config = dict(
    d_model=96,
    head_dim=32,
    lr_head=0.00897,
)
Each number is 128 + 32 x the weight over its row's rms, rounded and kept within 0 to 255. Layers, rows and columns count from 0. Numbers have three digits each. The size before them is the row's rms in percent of the matrix's.

# layer 4 attention query, 96x96, rms 0.065, rows 0-95, columns 0-95
073:118122105110162117108156130138150094097133185072190126173170123157120162118189162166104119096113165158132145103177167115063120147154130106114110161126071137125135143159142078194105058125119161116177134167103053108167063145160196104157127166121145077108143104130091122105127081117112149150
067:067037161131137117145136141130117175115166149129096077180122121121086175147136172132102090178143119164119162162117079158091154153153141171096103164082132143132108166125107093096136190113105092123192122079139131113138128101139189108118138089161092207180143119146112083105144134156165084163
079:118084166119140114060167121137164132169160153170150103137091030104125148126103142090111139170129125088120137150175100119096100152132108119105111125092101074100099067120141147097192084161112121096134156173145189154133078053119117121118101162096204141113130129092079136160130147135142150189
075:116167130112121109104104117103113148149110103161170103086118121084131118092086251118132124160198100135118108142101149132121121166101171126143180126117117098073124101144100050101071161152145159073085095174122095154167129084104112089146156168147164103108116147144073136136156100062151105123
072:138133103124113185141110098117124134140142105082165121130137108133194097109070165153107106130152108129112156099143126141097187180108102057149164167164155101138129160096120080102145129116111072085199137060093111138055192055159147108169124166123116104181118078140117080097107125108122128158
073:083082138140168187105074155085138107036155095109091147111097158162137117197135113156132154126108163058166134082166077143157127087119128094134102146108139124166096162135088161158083146167083130141118142156121092090102132078150179111133165091147164138113095127151109167134119082153084073104
071:124144148143129056096134135138095140087157106111122122089069110176091130168138131162152142092115099119067132140098130143065116171144133118160131120158056153120092132126080089098141133092080143124122086124132133132175096087099163102092181208155152110104122067119114056141195143098186139094
081:159156115074148140172142164094121088166189137117155115119084137128139083090101136142108095142101096140135127080132074138161170096085177105095137145136091173048115148166093180103148122067139145066149160139114081079226099146124149132132136099105143121117140172177135103140155144174115174122
075:107109104161144132153151110087105108108150080130064105144101143121135125172136103209120200156113150189147145091142102126149082060133148136139060128139112124088169154108160114100088096100155109157111127131085174106132200129095149150084140091082086175117125175122149197120153127197112116150
070:134152178134139132101091074109057108116117102130096150123216129138118160094162097138211170118128074082143117131087107080146126127093122148152098120107126178142131113092108151149078122129120101117162097159167147122116111136151080050089188125103121151163170115156224156132123159169138132115
069:125121168122105172129157170154160170014077112141115219162101099135122150132188106095104141145121112112115150119171079122144156088110173133173170125093103080127154179100091133156142140137093124141097143113111136158088125124108133138151080100119103107054139129149129135209163172123089136148
081:122152172145105098123156107120153084189089149091182167117156136146115140111144138142150097074110090142130093218090132122089167121128130067160136120111093105191163175136148051121069169135122131128113068136136139152136117128135119079184109183101115119086141101162080097068124083161112156112
078:158144213073142125140134084167129112112098152119132077091122121095072132153122126108161081121132042183083090142081135128153083178145141131202163126108113102156160108124085114163179106153108191130103175149159108120141099072157114148110147120089101150126101150103131131108159105200103103153
066:103170112144154073172137112077071113080142111118115169035084126109122114113173129134155135125144123143097104070119130128150126098114073129158114123149137112110110107047169121124146134101074129131175098141110096150166082153179155097088096126142143158138138114143125077050109152031134109087
069:121105099118100098122049126187135119177102103079126127094111119108101121125097165124135120113135098201079111103069129184085092138108073084175146106119139146137082173073113077120117095190164165131141139095177118132056136155119137120143112191158125158158105089120100138085096175102136160139
070:152167114133092132122107120135099145111138156099138143069141145116101122110107149098143098145124115125145141224111201107107106094122102143071064124160123132125127047105152043103085137126163194056128117146145115174129160073148100159174130150146164159128097174111135171107077101098170140141
071:097112027102175107105117141146163140161138113128156118193113158151140131110135114138147134161122167139108090158155198089144043141158068113131093158145081096140171168132106108151094105106138127116136113127156130166153106144139046175128099186148155168158123123109149047121102168090140121167
073:113149173130152168128183137117123145117069051125135130084211128103101101135105152096146128129158127145140129097129172105115161084130125174137128160197100065098150097136124112113141131152169167110078174149150134151150104087124129107129068173116182204174059135107075144095153145150114104168
073:115135118166104189135163134148180122120140117199081056160163103082083141119216115081109178135128118120128125120104124130155138075105146180179094099161135106117102143150078165104147132173121173177128106135148156109130114100095084126073136076145153125153166176147163146165117122170125184081
080:113140138142148132143141125179102121107105110126138209184073102102127105159134178124111148154132139181094176149164085147172152105085063116109134161124110143096088165168136193098129079100129085146202189132140163098138113105116149173072154108145101086133100125127190183086119112160162155140
064:101185090172098130140123105089076106107151093112171146163108130150163165150097128192105066085119086101127090168103121116166124132135148163117152141129152188087094169129179142122073074138116114128176155104178123157163092115121185158175151181117041149126102174116119179112140121155117115106
067:091107128153156159113083148119119138104084169129187127140184116124113059095109104094149104130060146127123078179141120158178086131093091079132141185160181102118157126093152127150171137140128158105163118049143141116141129179117138120144159208179168154106145174142161157101058137149119100113
070:118147102107159139119189122151109152138135120099154145153160145126143088102138105139142155036072118144129107141132160147198119114078154119136098126179107115102142141153161141097125174111094214159149191131155141171173101098089067074153197126157142054125123139143169157137068127100125115168
073:131166118139114106096183125101105128136141174093102109113135106119142141126081085143113130141161085134133100086145153146129160123075121062069188198135129094109133073068088215153131108148124098137074095161124106168082144095151140094125177173129114129122066113164152071142100165172138105172
075:182115156098102150145151102161175151153159109060041107131114119149158185126117126116075113176149097171132154098166161179165178142111106127139162102182090177177126208065157142167106074113128096071139116117117124108069139105084159139115167127090140092128121148126146127150157116123123140112
066:102146147195178119104111118103169141097105111166124118111122117205172175168090095122123163103152127100114124147113077111088151128189108146131073129090109068137155133186159117122148169076068194118126118112144116172126133084156135127148135160168139093102115098125067167116068115173110070169
067:136175117139145145141124143123150143168122101133092111132135112182099145063139076111143148081102161149168127085148156060135109169114095160154145195129140138128147096151120057129140169072100185107144125148125155163117243167118162095159092147136115148121135063100136080101175097088101152122
071:109135178046159112130195157145127133148165147152112144102125122069147066123125094161124113175126171132114170102176126112130143147182102142109072122161110078130115100144140106090126044155119178132157114112085169112122104178096099165166075135111164087127154088141164160132168129102107115049
070:162119119190147112162138157063145147177156082091082137184146094101140129141150130118126155090107163114154091051186116162163153110118171119168137053114114110120146174182151147088180148103154175129141161086156111158157152121149131126099063179134093140147163111077109155132114148142175147081
082:165070141146130100177129140111118131145097146085128148144134239150120094142143188123089104123148129146164085177179099111085055144167113168133147050135145138193153109040142203130195143133097129103133087114119139104140084150111149142100114136095145134133100121115127139115155129145103138119
078:121126095164089088131182152114102084131125140093081137152130114106127160129171090164126097157115153143110145154198087087136181142172121147145102164128108114087144110193086105164093171129108022160159148119133083126150107093097150209138141152153100140168161095125182180158172124147124104118
077:171161079126129157124124108177151130120080144120120134104135179100106155139135070120176178061101124082077087141082149153177114155177065130126145090113057125080093082105162111143107132185158136147101094164147131101072173133156067152186154111156111130121149126120129170086132140158131082147
145:068163135051152122116147075154201115109146087130111200123094112108109178152166096159065124162100087131147094097146106048129147169128086121128149122113135153127126146118129111103087125110231146130177165147135115136157156122166120153099127122120161132120173074099098152089117138125093152184
147:100124128073147157129161129089109114163208185168116127100175119161157156124031130147071114142088149167111102158149176136114092146083127126089133172072135120125111145069159191116104220108075140137129120097124136098137104084131090134148107105145174132150158185141111155147127156113147115129
153:136155109120086086131135127069055140151180125187093146123136079134126149118130127190196122122123117078092168106080138143149130134128121140127129138145185055138107123159141145199120122088198158127156197069135167107145152097161172130099162095135142104097144120137143154094136114089094058154
152:084150092114121118105183138144107112108164126103164088086124137147123097110149150075094171126072106150161126178114159184197127203069149142185108061110115103086164077115172116107106143112169120132124137129091083096168136109143122113077131132103095141157112129099131185164154143054097157161
149:181146131083081155097121085084132094126122128142135099131169112169147078133135088161081109159132151175179108141132099075136181154108102181152135145124177132093055099173125095095062152089103141120126136095112118152155135158123131108149108141167063149142156164198131118119142077182135095055
143:108137143149122140079121169141111165144123085134143228114144153183130074153120119111154136113107167079176174167150141119119182161084116102138155118154161153202047129083133153092140159124102156147105122070125123162093137170171133097127132120137112149175044100092107132056132137130106132131
147:108144127100130143177138128152141086142131154139183089077155203115139151184094026077137192151107107087104115127123097145076118136102179121156137099167130150141109128093102106160166117132158145073096115148130097108107087088204135139111147133129135107205152125137082157149109126179107107078
140:158152124163089129147124147139149153108154073109182102127132142150141139085181101167143051220142138078104104153082117118070155156184130119162127112163105128099105105130086102138126115077152176110108182116143121127178073131111124196122086092120140118171148113120113153159156145078166087060
127:155108103121081187137168121121086186126150124105097113147137112126101168190107092126151157112090168151111087168128137116128080142135120128186134142111137127143137136121177105108081178164100073148159162154123112136095180050115162166158100080135054207158087103144076127135117104123158069151
130:146085102155142180072126235163139069083166086128135124141111108161159123049086146109131148131127138167159121093091106104088072060119185121142147172135144075122114146149124069133126142122080186182169101154134105110149151094118135145190128128114152136172096128116154131127095152119140115135
152:148132138130138170140085159085111158119039073136185125109123159123187176133152167145069185113154130180109168083086141120197092136112073142141154136150112103169089146166097091120116152132099135113137152078131120112105113124139125091122212091147165125187161149146160127097121095152073104119
150:170157098136087139122138120098182093141159126084036125057174158104179101162161159157090163139147101130143178117122097181113166141076158153111150102107167138084111038128103107083125129167127162112134112180127080128061118126126155100144128148146125168090131120159121140101101159087161139169
149:103086100111113120124148179147155092072141131131154125128175121078099062151153096088151110106163131135073152176065158137140149149081135110124149160162181146139080073157158046135106160134116077110175155108141168089124078134141192165086080135130133130093186158116083131148116101141161099117
127:152081171119135131117161110111109183137114173163149149145096124096072085171119197119114120161158112158107088100094076173179104163127110182147142143090111044103136193130131129085139053160102123166123163117130151162120085122134147092136187107085101093091158148144186071125126153129148123131
150:120150126125140099083145148187109086130155139118097102149134128139124171069137140122125145060134135117077176093141195118094159114106158138123187124139142170111130047117142137098141100075149120094107117110140100144130110128070165099126151075149184169116140180132152124056141204156112078054
141:184100080155097127124084093128131091154125108101089169173176100136025125153098119115185196119127139127168117068135126127123102126173153137195149081210135160120109159132178132073165096097113120095133154116119162138138097151110154069109173075139131135105115123111099110142145100140177146126
150:189129111126158074088119168161116074147123195109225172143149166107146106110135140161142087125140142152095150089132090131154152146070153086158168122098158163112087143126162128123127117091091103090132140142100153059178170123178130174148152113081164110097105160100121068138114126148104142191
149:105119104121087088148145104115094102181062109128170127129139115161068106161095166083147207186115170067129162139184122137108110128156149150097140151121103115056130086168169121146122099124152141138049092112104083096108160141153122105109107127188121078104138184162128153082172124111124155102
144:127141100108116110115075144101119143197176151120156075199067150148171173163195171090143129137145173149128100109155096125135184101106124102118117014059090119126133155094094114153111133170122117097108103099117191124167132159177157134096119125137090174122131141133125123151098155149126154099
145:067099152106156114202142131110095173159109076081162138138124143153125138124076134179167085120093102157145106194113119158190146144114140101098117085085080195132077121120090131139138135156130088121175168149118134158141101140138130098184138133102138136093166166192099093074152068072119132132
137:149144168125103070179091114135133102142152106156105145141142144123092130113134121159119101090116097123172147119136068091183092097092097116102117066160175225133139089181117098117173170161138140158135130096142156179130009122128097103153101092114107108097141148158158183089104152128128108118
148:138155080137124114124132091157140192155179134131106127154160134118096078114095090208145083189173099095109156104125045076138114156124151127112191112137123156114080172170097105142177168138077120139097106106142115100179164097123083115175118119125137121181117101042137137171135136129126142104
127:114150166092142113167182115153123119107144067123161150072120081079151139127104078091150113145188131067106082117089114154143215124138087123124165174134159134093160122118136148154137117156135085161081064142111161129113217150115118160168101146127115105092135148130156076071106155138107187117
139:046078080128128144183096147191157144111165136124112139165162129192104159156200102158120095120113112171140110176112093143129134117135142113202136144071125112141081148108122132087075076116109161143138107132121126131110173134171187101168156153128122134130115157168165073066133150139100068094
158:095181116080084113175139130149145130213133143178137124098093107078044135106185152121133165078119112192120149083141178110110075128130169160132119141151127105136087169160124098087132116164133091130138114119075112199139116158150117164168099098098148148156125131114104072151190125124109145184
131:142175108134149140089098031056126133140114210138172170113135140088149143123174127150088117134158166131113098059108128086109125138102060136090103141150172115128138157111168118194122135169098119086146183150084093146130142156147133107155159134110146183089132107093107165159163141125181112174
142:115148144091129193130060165164100104131076128142095159139116123125164174087117169130165161140144158122076111184178121134096117165168120124143182063082131105137103093124122128079147092161122081103169177154117121126145101085087168172197164069140122138133116127165109177077088152114088102121
143:087221114133124162157096175119138131124081118103105157117173081127099199164194136096101134126075120126144164140143192106150140091116117083128127129099090177112101157138104146120165169060096091110108152139134091088144166110081112154138110135152136130077172138133072134131098079100178185106
146:109112170162140073106122112165135134077166123165151124142083101132135111158142162169085150121158107080108121099142157117109133170126117092127117110131133212130180107096147099175084136157096065197142097126113044107125125136106122089146117074163087194132101139114140201152199111144106098103
133:114109165145154193141139130073098121130122088131161136172156128054083117083109095107141171066134153093148120084133185148216165156138165099101127085096093108116152135132181118138137154111126080148162129180130146161166125108201081151145103103113056166181135104130129118152133131134095163096
136:089138106152119093152157144141120103123082132147084102148150125149116179171156104147080104106161078147097155173133145106170118202135146127143153110099133126158092068175044145133149121156113152192078135106082106120101190133100089161065136153088108128083141135084089109107139130190076116174
144:119119071074173146138161106151148178136109095145150101183114137127153114107171084105147114135191161123139072163145151085134135133073090173116118149141105146090136129088131144074072089127124138117144138176135080132215106145119131051115166114163121113126085078194166089087085104150100135146
056:166091154151094066099088155112118162128191113140125071168108089192144112105111138115093106135109132075102130122171197117146162167115109206173129140075127160132112063132156128110083133164085143092124119111107151168187110131154120067139158166150167061145155104142098162135126170096136140146
055:156097142115097138135112101106104128105058129094077134150101180162097162112110160126107127168117120146155115087133135197128164129147042150154169113072148134112077065103133161119120141092084150137140127134138106134055155153187142097149115147053108152167073067126084140071141104142091159143
063:114084181111113061079126153124158126031122094149152151122128082091094148128167130107083137131089171081142108114158119117116119087109177141138103101106112099135130126162118161076108090182076100133130135094163139116147117096103131189064165099124100088114140175110185190163104096169163110093
065:079094119114121133038083179145118127132122142164196145124095188127070087098192157118149166120147183069179143173112138118164081128146117095135101121187129142080105100141079104120149166128105184145111068184125116127149066113117165151134128134169147105127134129137173132119126109068128136116
059:111104181064158093153123115129117155107131116096063110127077041112103070151091157177092124159123119140108077121134098171147149105116117065094154140097123151151119123147111152167143085177091114169188125143157101090095084128120161165124174105196146175123122099087106139135174128163139070112
064:135197171149119098165154105080118142137123124145129131061161080115119140134096159126135134136156072119106161108026124153137169143063181129146133160123101151103129166142069127119073168097113139111088168168179069170154105119122148072167145121133095156130109195168156156154141099165135158135
062:137118175106087120160081071152105116168101132116188158145124134164079094106131138109136100108116045161083094139139153150132036192098131125184180118161136153178171128098129144136076131129121140120119155094151113112174069113115123120143114143098075098110134141098102163039143150090163146120
058:135146138082067144126171110152144097211119087096072152126135140089153123107133144160122099118094125126142137096101136150122181078154164179130120127127075090135157141124145187128100070102126180126137149207137200114096105128153102153132146133056144111166100085142127116046163101147116176097
071:113114152083083168121199124128121099076114148136149139110100083098069169117164142140125140130161090124150159139084063086136187065120186184139112115081122094126121181105097119130092126097160074106160099194129147128151092042130115134094166120116086140132097161140113107112137138138122202130
073:107129087104149133163129116147128143177118127125131047132129182116157080106130108122128124093118131110176101068168141215128131121187124093147151095147107113114127071144198136116096092153115169170139106104117148116086136184156107153182095151099168092080152058120063156101114109106062150125
071:167072147170062135127097127132110138093103115105068108156117131146120116133149176108120119159206159104145179153127115109112128078124126182081132078101147174176110124074114178172114116085123069101096121107055117114120105059108144109152088123113120067117120201140159155130167122078126122147
059:145151178126103130126078163145087127089171187149143143030171164160114120113104082122180150132130184118114115103138153113084148149114098143155090179158166102139144083161116130142095184156121140083093065144088115112124074100150128095176179112139164085185098133116093143108083149108112112171
067:120113154167149076113156152117083139131061120121135163098164147108153127075202194165143114157163134147120138119120147101115159155173100152183097130132125144139157191188106034114148185150138149135113092187140089111175132116147142134154170127105145117144159066131086126102090096098070127162
068:140156145124208133118210134107134110147114106093156146164142066127140151110171136137115125121166109128117144142203150091135131141151112145152134135136118086097127119178189010119086109137154196119110123118109071132153142070107115139171045170118126128140145118117127181140084090136137088142
068:128174116178055064115099109138074143166136114156149141093087124113106127140198172140156090106118113104079125177116116093103114121105150157129107132096139161113107144138088129131086173162087120139133093185173129119168115048117116119084194125144091093191129190151124188110139087090157138139
071:152111147118106121143123138105093091139113101096159078107193158184096157110137080104155110107170128129170117127139185081087091170184128145152182114142114098164196039113129125173136145161103171122114094150122079156170117128181132116179103211109159187131116133164136149106162132158123115121
072:119149018134086133130082127127169114112185084178108081120065119122143108111077130115132166177118079106071137171057133151159057104157112096066163176119154149098120090127107120137047140119150109135128114134118112114095174125155113147153141127112086096150123088153141143108165138099158130121
060:080118107104100144050150084125124118128111114144163151066109092099054146131121092139149140064068146069151173137124148088169094176144121155135079176104126133094146118173128096143177156184095175154149113094168147164047123127138132132103095174157136133166143140140086132087112164130143101160
060:115191151162107109124071139150203117109154136113131129181122137150154190108140118106100157116115090133158172163101081179120092154118138097173127099092041120148133124081129164135111078137090122165093149136151213183103131144162151074137085139128136123138140170079156123138086131157204111122
062:134180114128061140089087128106133132086139081115129075151141109207135097111150128142162151158098107103107151122091161172171047142171141089175177100118132158184123099162160178162105108115113074103064104163090116111129136124166146136124145149180126123107101147107081048103118095106099140148
056:098111102078117159122124171100153138117134186142112134140093146132069132116127087168126098130114136133185171143113113118182181083132129133102075122192139160091129110112042169085130158085153086162123127179164137098126091169098136187088159090151116167090133149144160077125160203166120093140
068:070132131154091072171056108093113141097172153115141111111060152112129142112120170135156142170162082127146082100134154114110099131104117092154163136129151181110134109137190122107050188174173129132136141159134100106139153199129184089110145110123111143093112176120082097163097130068106120070
066:142103109170151094156101139123104145145206145182124140157088167107159128131128156178121130211075166171120123099126128164129071157163196113130102120131176154087101168154122162117146149167144121166145138115113129103108152165083134131079142134154117203145189151125118107191131176091154068090
059:117165171132156169128130172137108131155115129151112189140068060152168178124161063157103112152151098113102180123166091132152209120112159120137152112129056082114100108141177118087212084096146107152195155116151115107108140098111093122118151145184172126105152142147128104164126121147161128084
066:091136077123100169136112154136189152125093174168156163108120165099111069125139148093146182183095131112146200169130093127138081147182081121155135134139139098100152144118086086122145157139160075142137146179202170102120096182130079171110114122190125136136144113123175100109080150104115067132
066:213118103159095158117068134143108115174143140161175113082133118115095176122153169129140140103135117096036108151132110142145050146150103157196106098134155156092130143076122086173143131134181148122154085091141088130141158105092125101125118131116075115162135125102120131097124162140136156236
072:096161146125108143135113150149100117140090170165118156111141154147059124147198123125161141054146115120149116150085145112125163171181138152157112115165156113142146135184089054082048169126138136189124082167141112106143104119113119172218167113161103083127176111153112124123148108103126122066
074:157145164100147154145162098089172113096190122105161088093077106111127162188067129140116114170131041146137152110165159175120128135147172128142160136182130142106119102089096170150085089130119079106093170137131057126149133117142207141137129120090173120138085110153092141170147073167107102155
071:133127171130173101138143111193103122091125149125144129170012104142127140162157125101086148102101116152114130160162069097125148142108166185151112097149128132127122154175126104101150168092124105140163155106136131077122137062093163202094128101154074065114155144154116215172102122138111154129
064:116141143170084116131160154133102148151127080189107126100150172095126151122159135157140156152169192100067127146084152099149148117119143157180100181141121155124072124132097102137100183162168075153137072132151118163085129125093131060146183163135160120172163053153183126142130151071175129099
063:164131116132148080132202127116095148171130092117145137125083097133123162140111154135124132167127086141102108122145108134115128077157119118186132096119112140145053154130207101071126140114118152126227112130172163109104124112083112130044111204098124101137172129153141172144149110126197187103
059:150155129099111142154107095141074192121120150095104090100138134117102090135085165189104121104152109122066064136120180163123085118126072071135165139132100168137158081102164159130132099120133190071159106063137152179171131162148127099181081153131137151131125122085060124114162154127134183156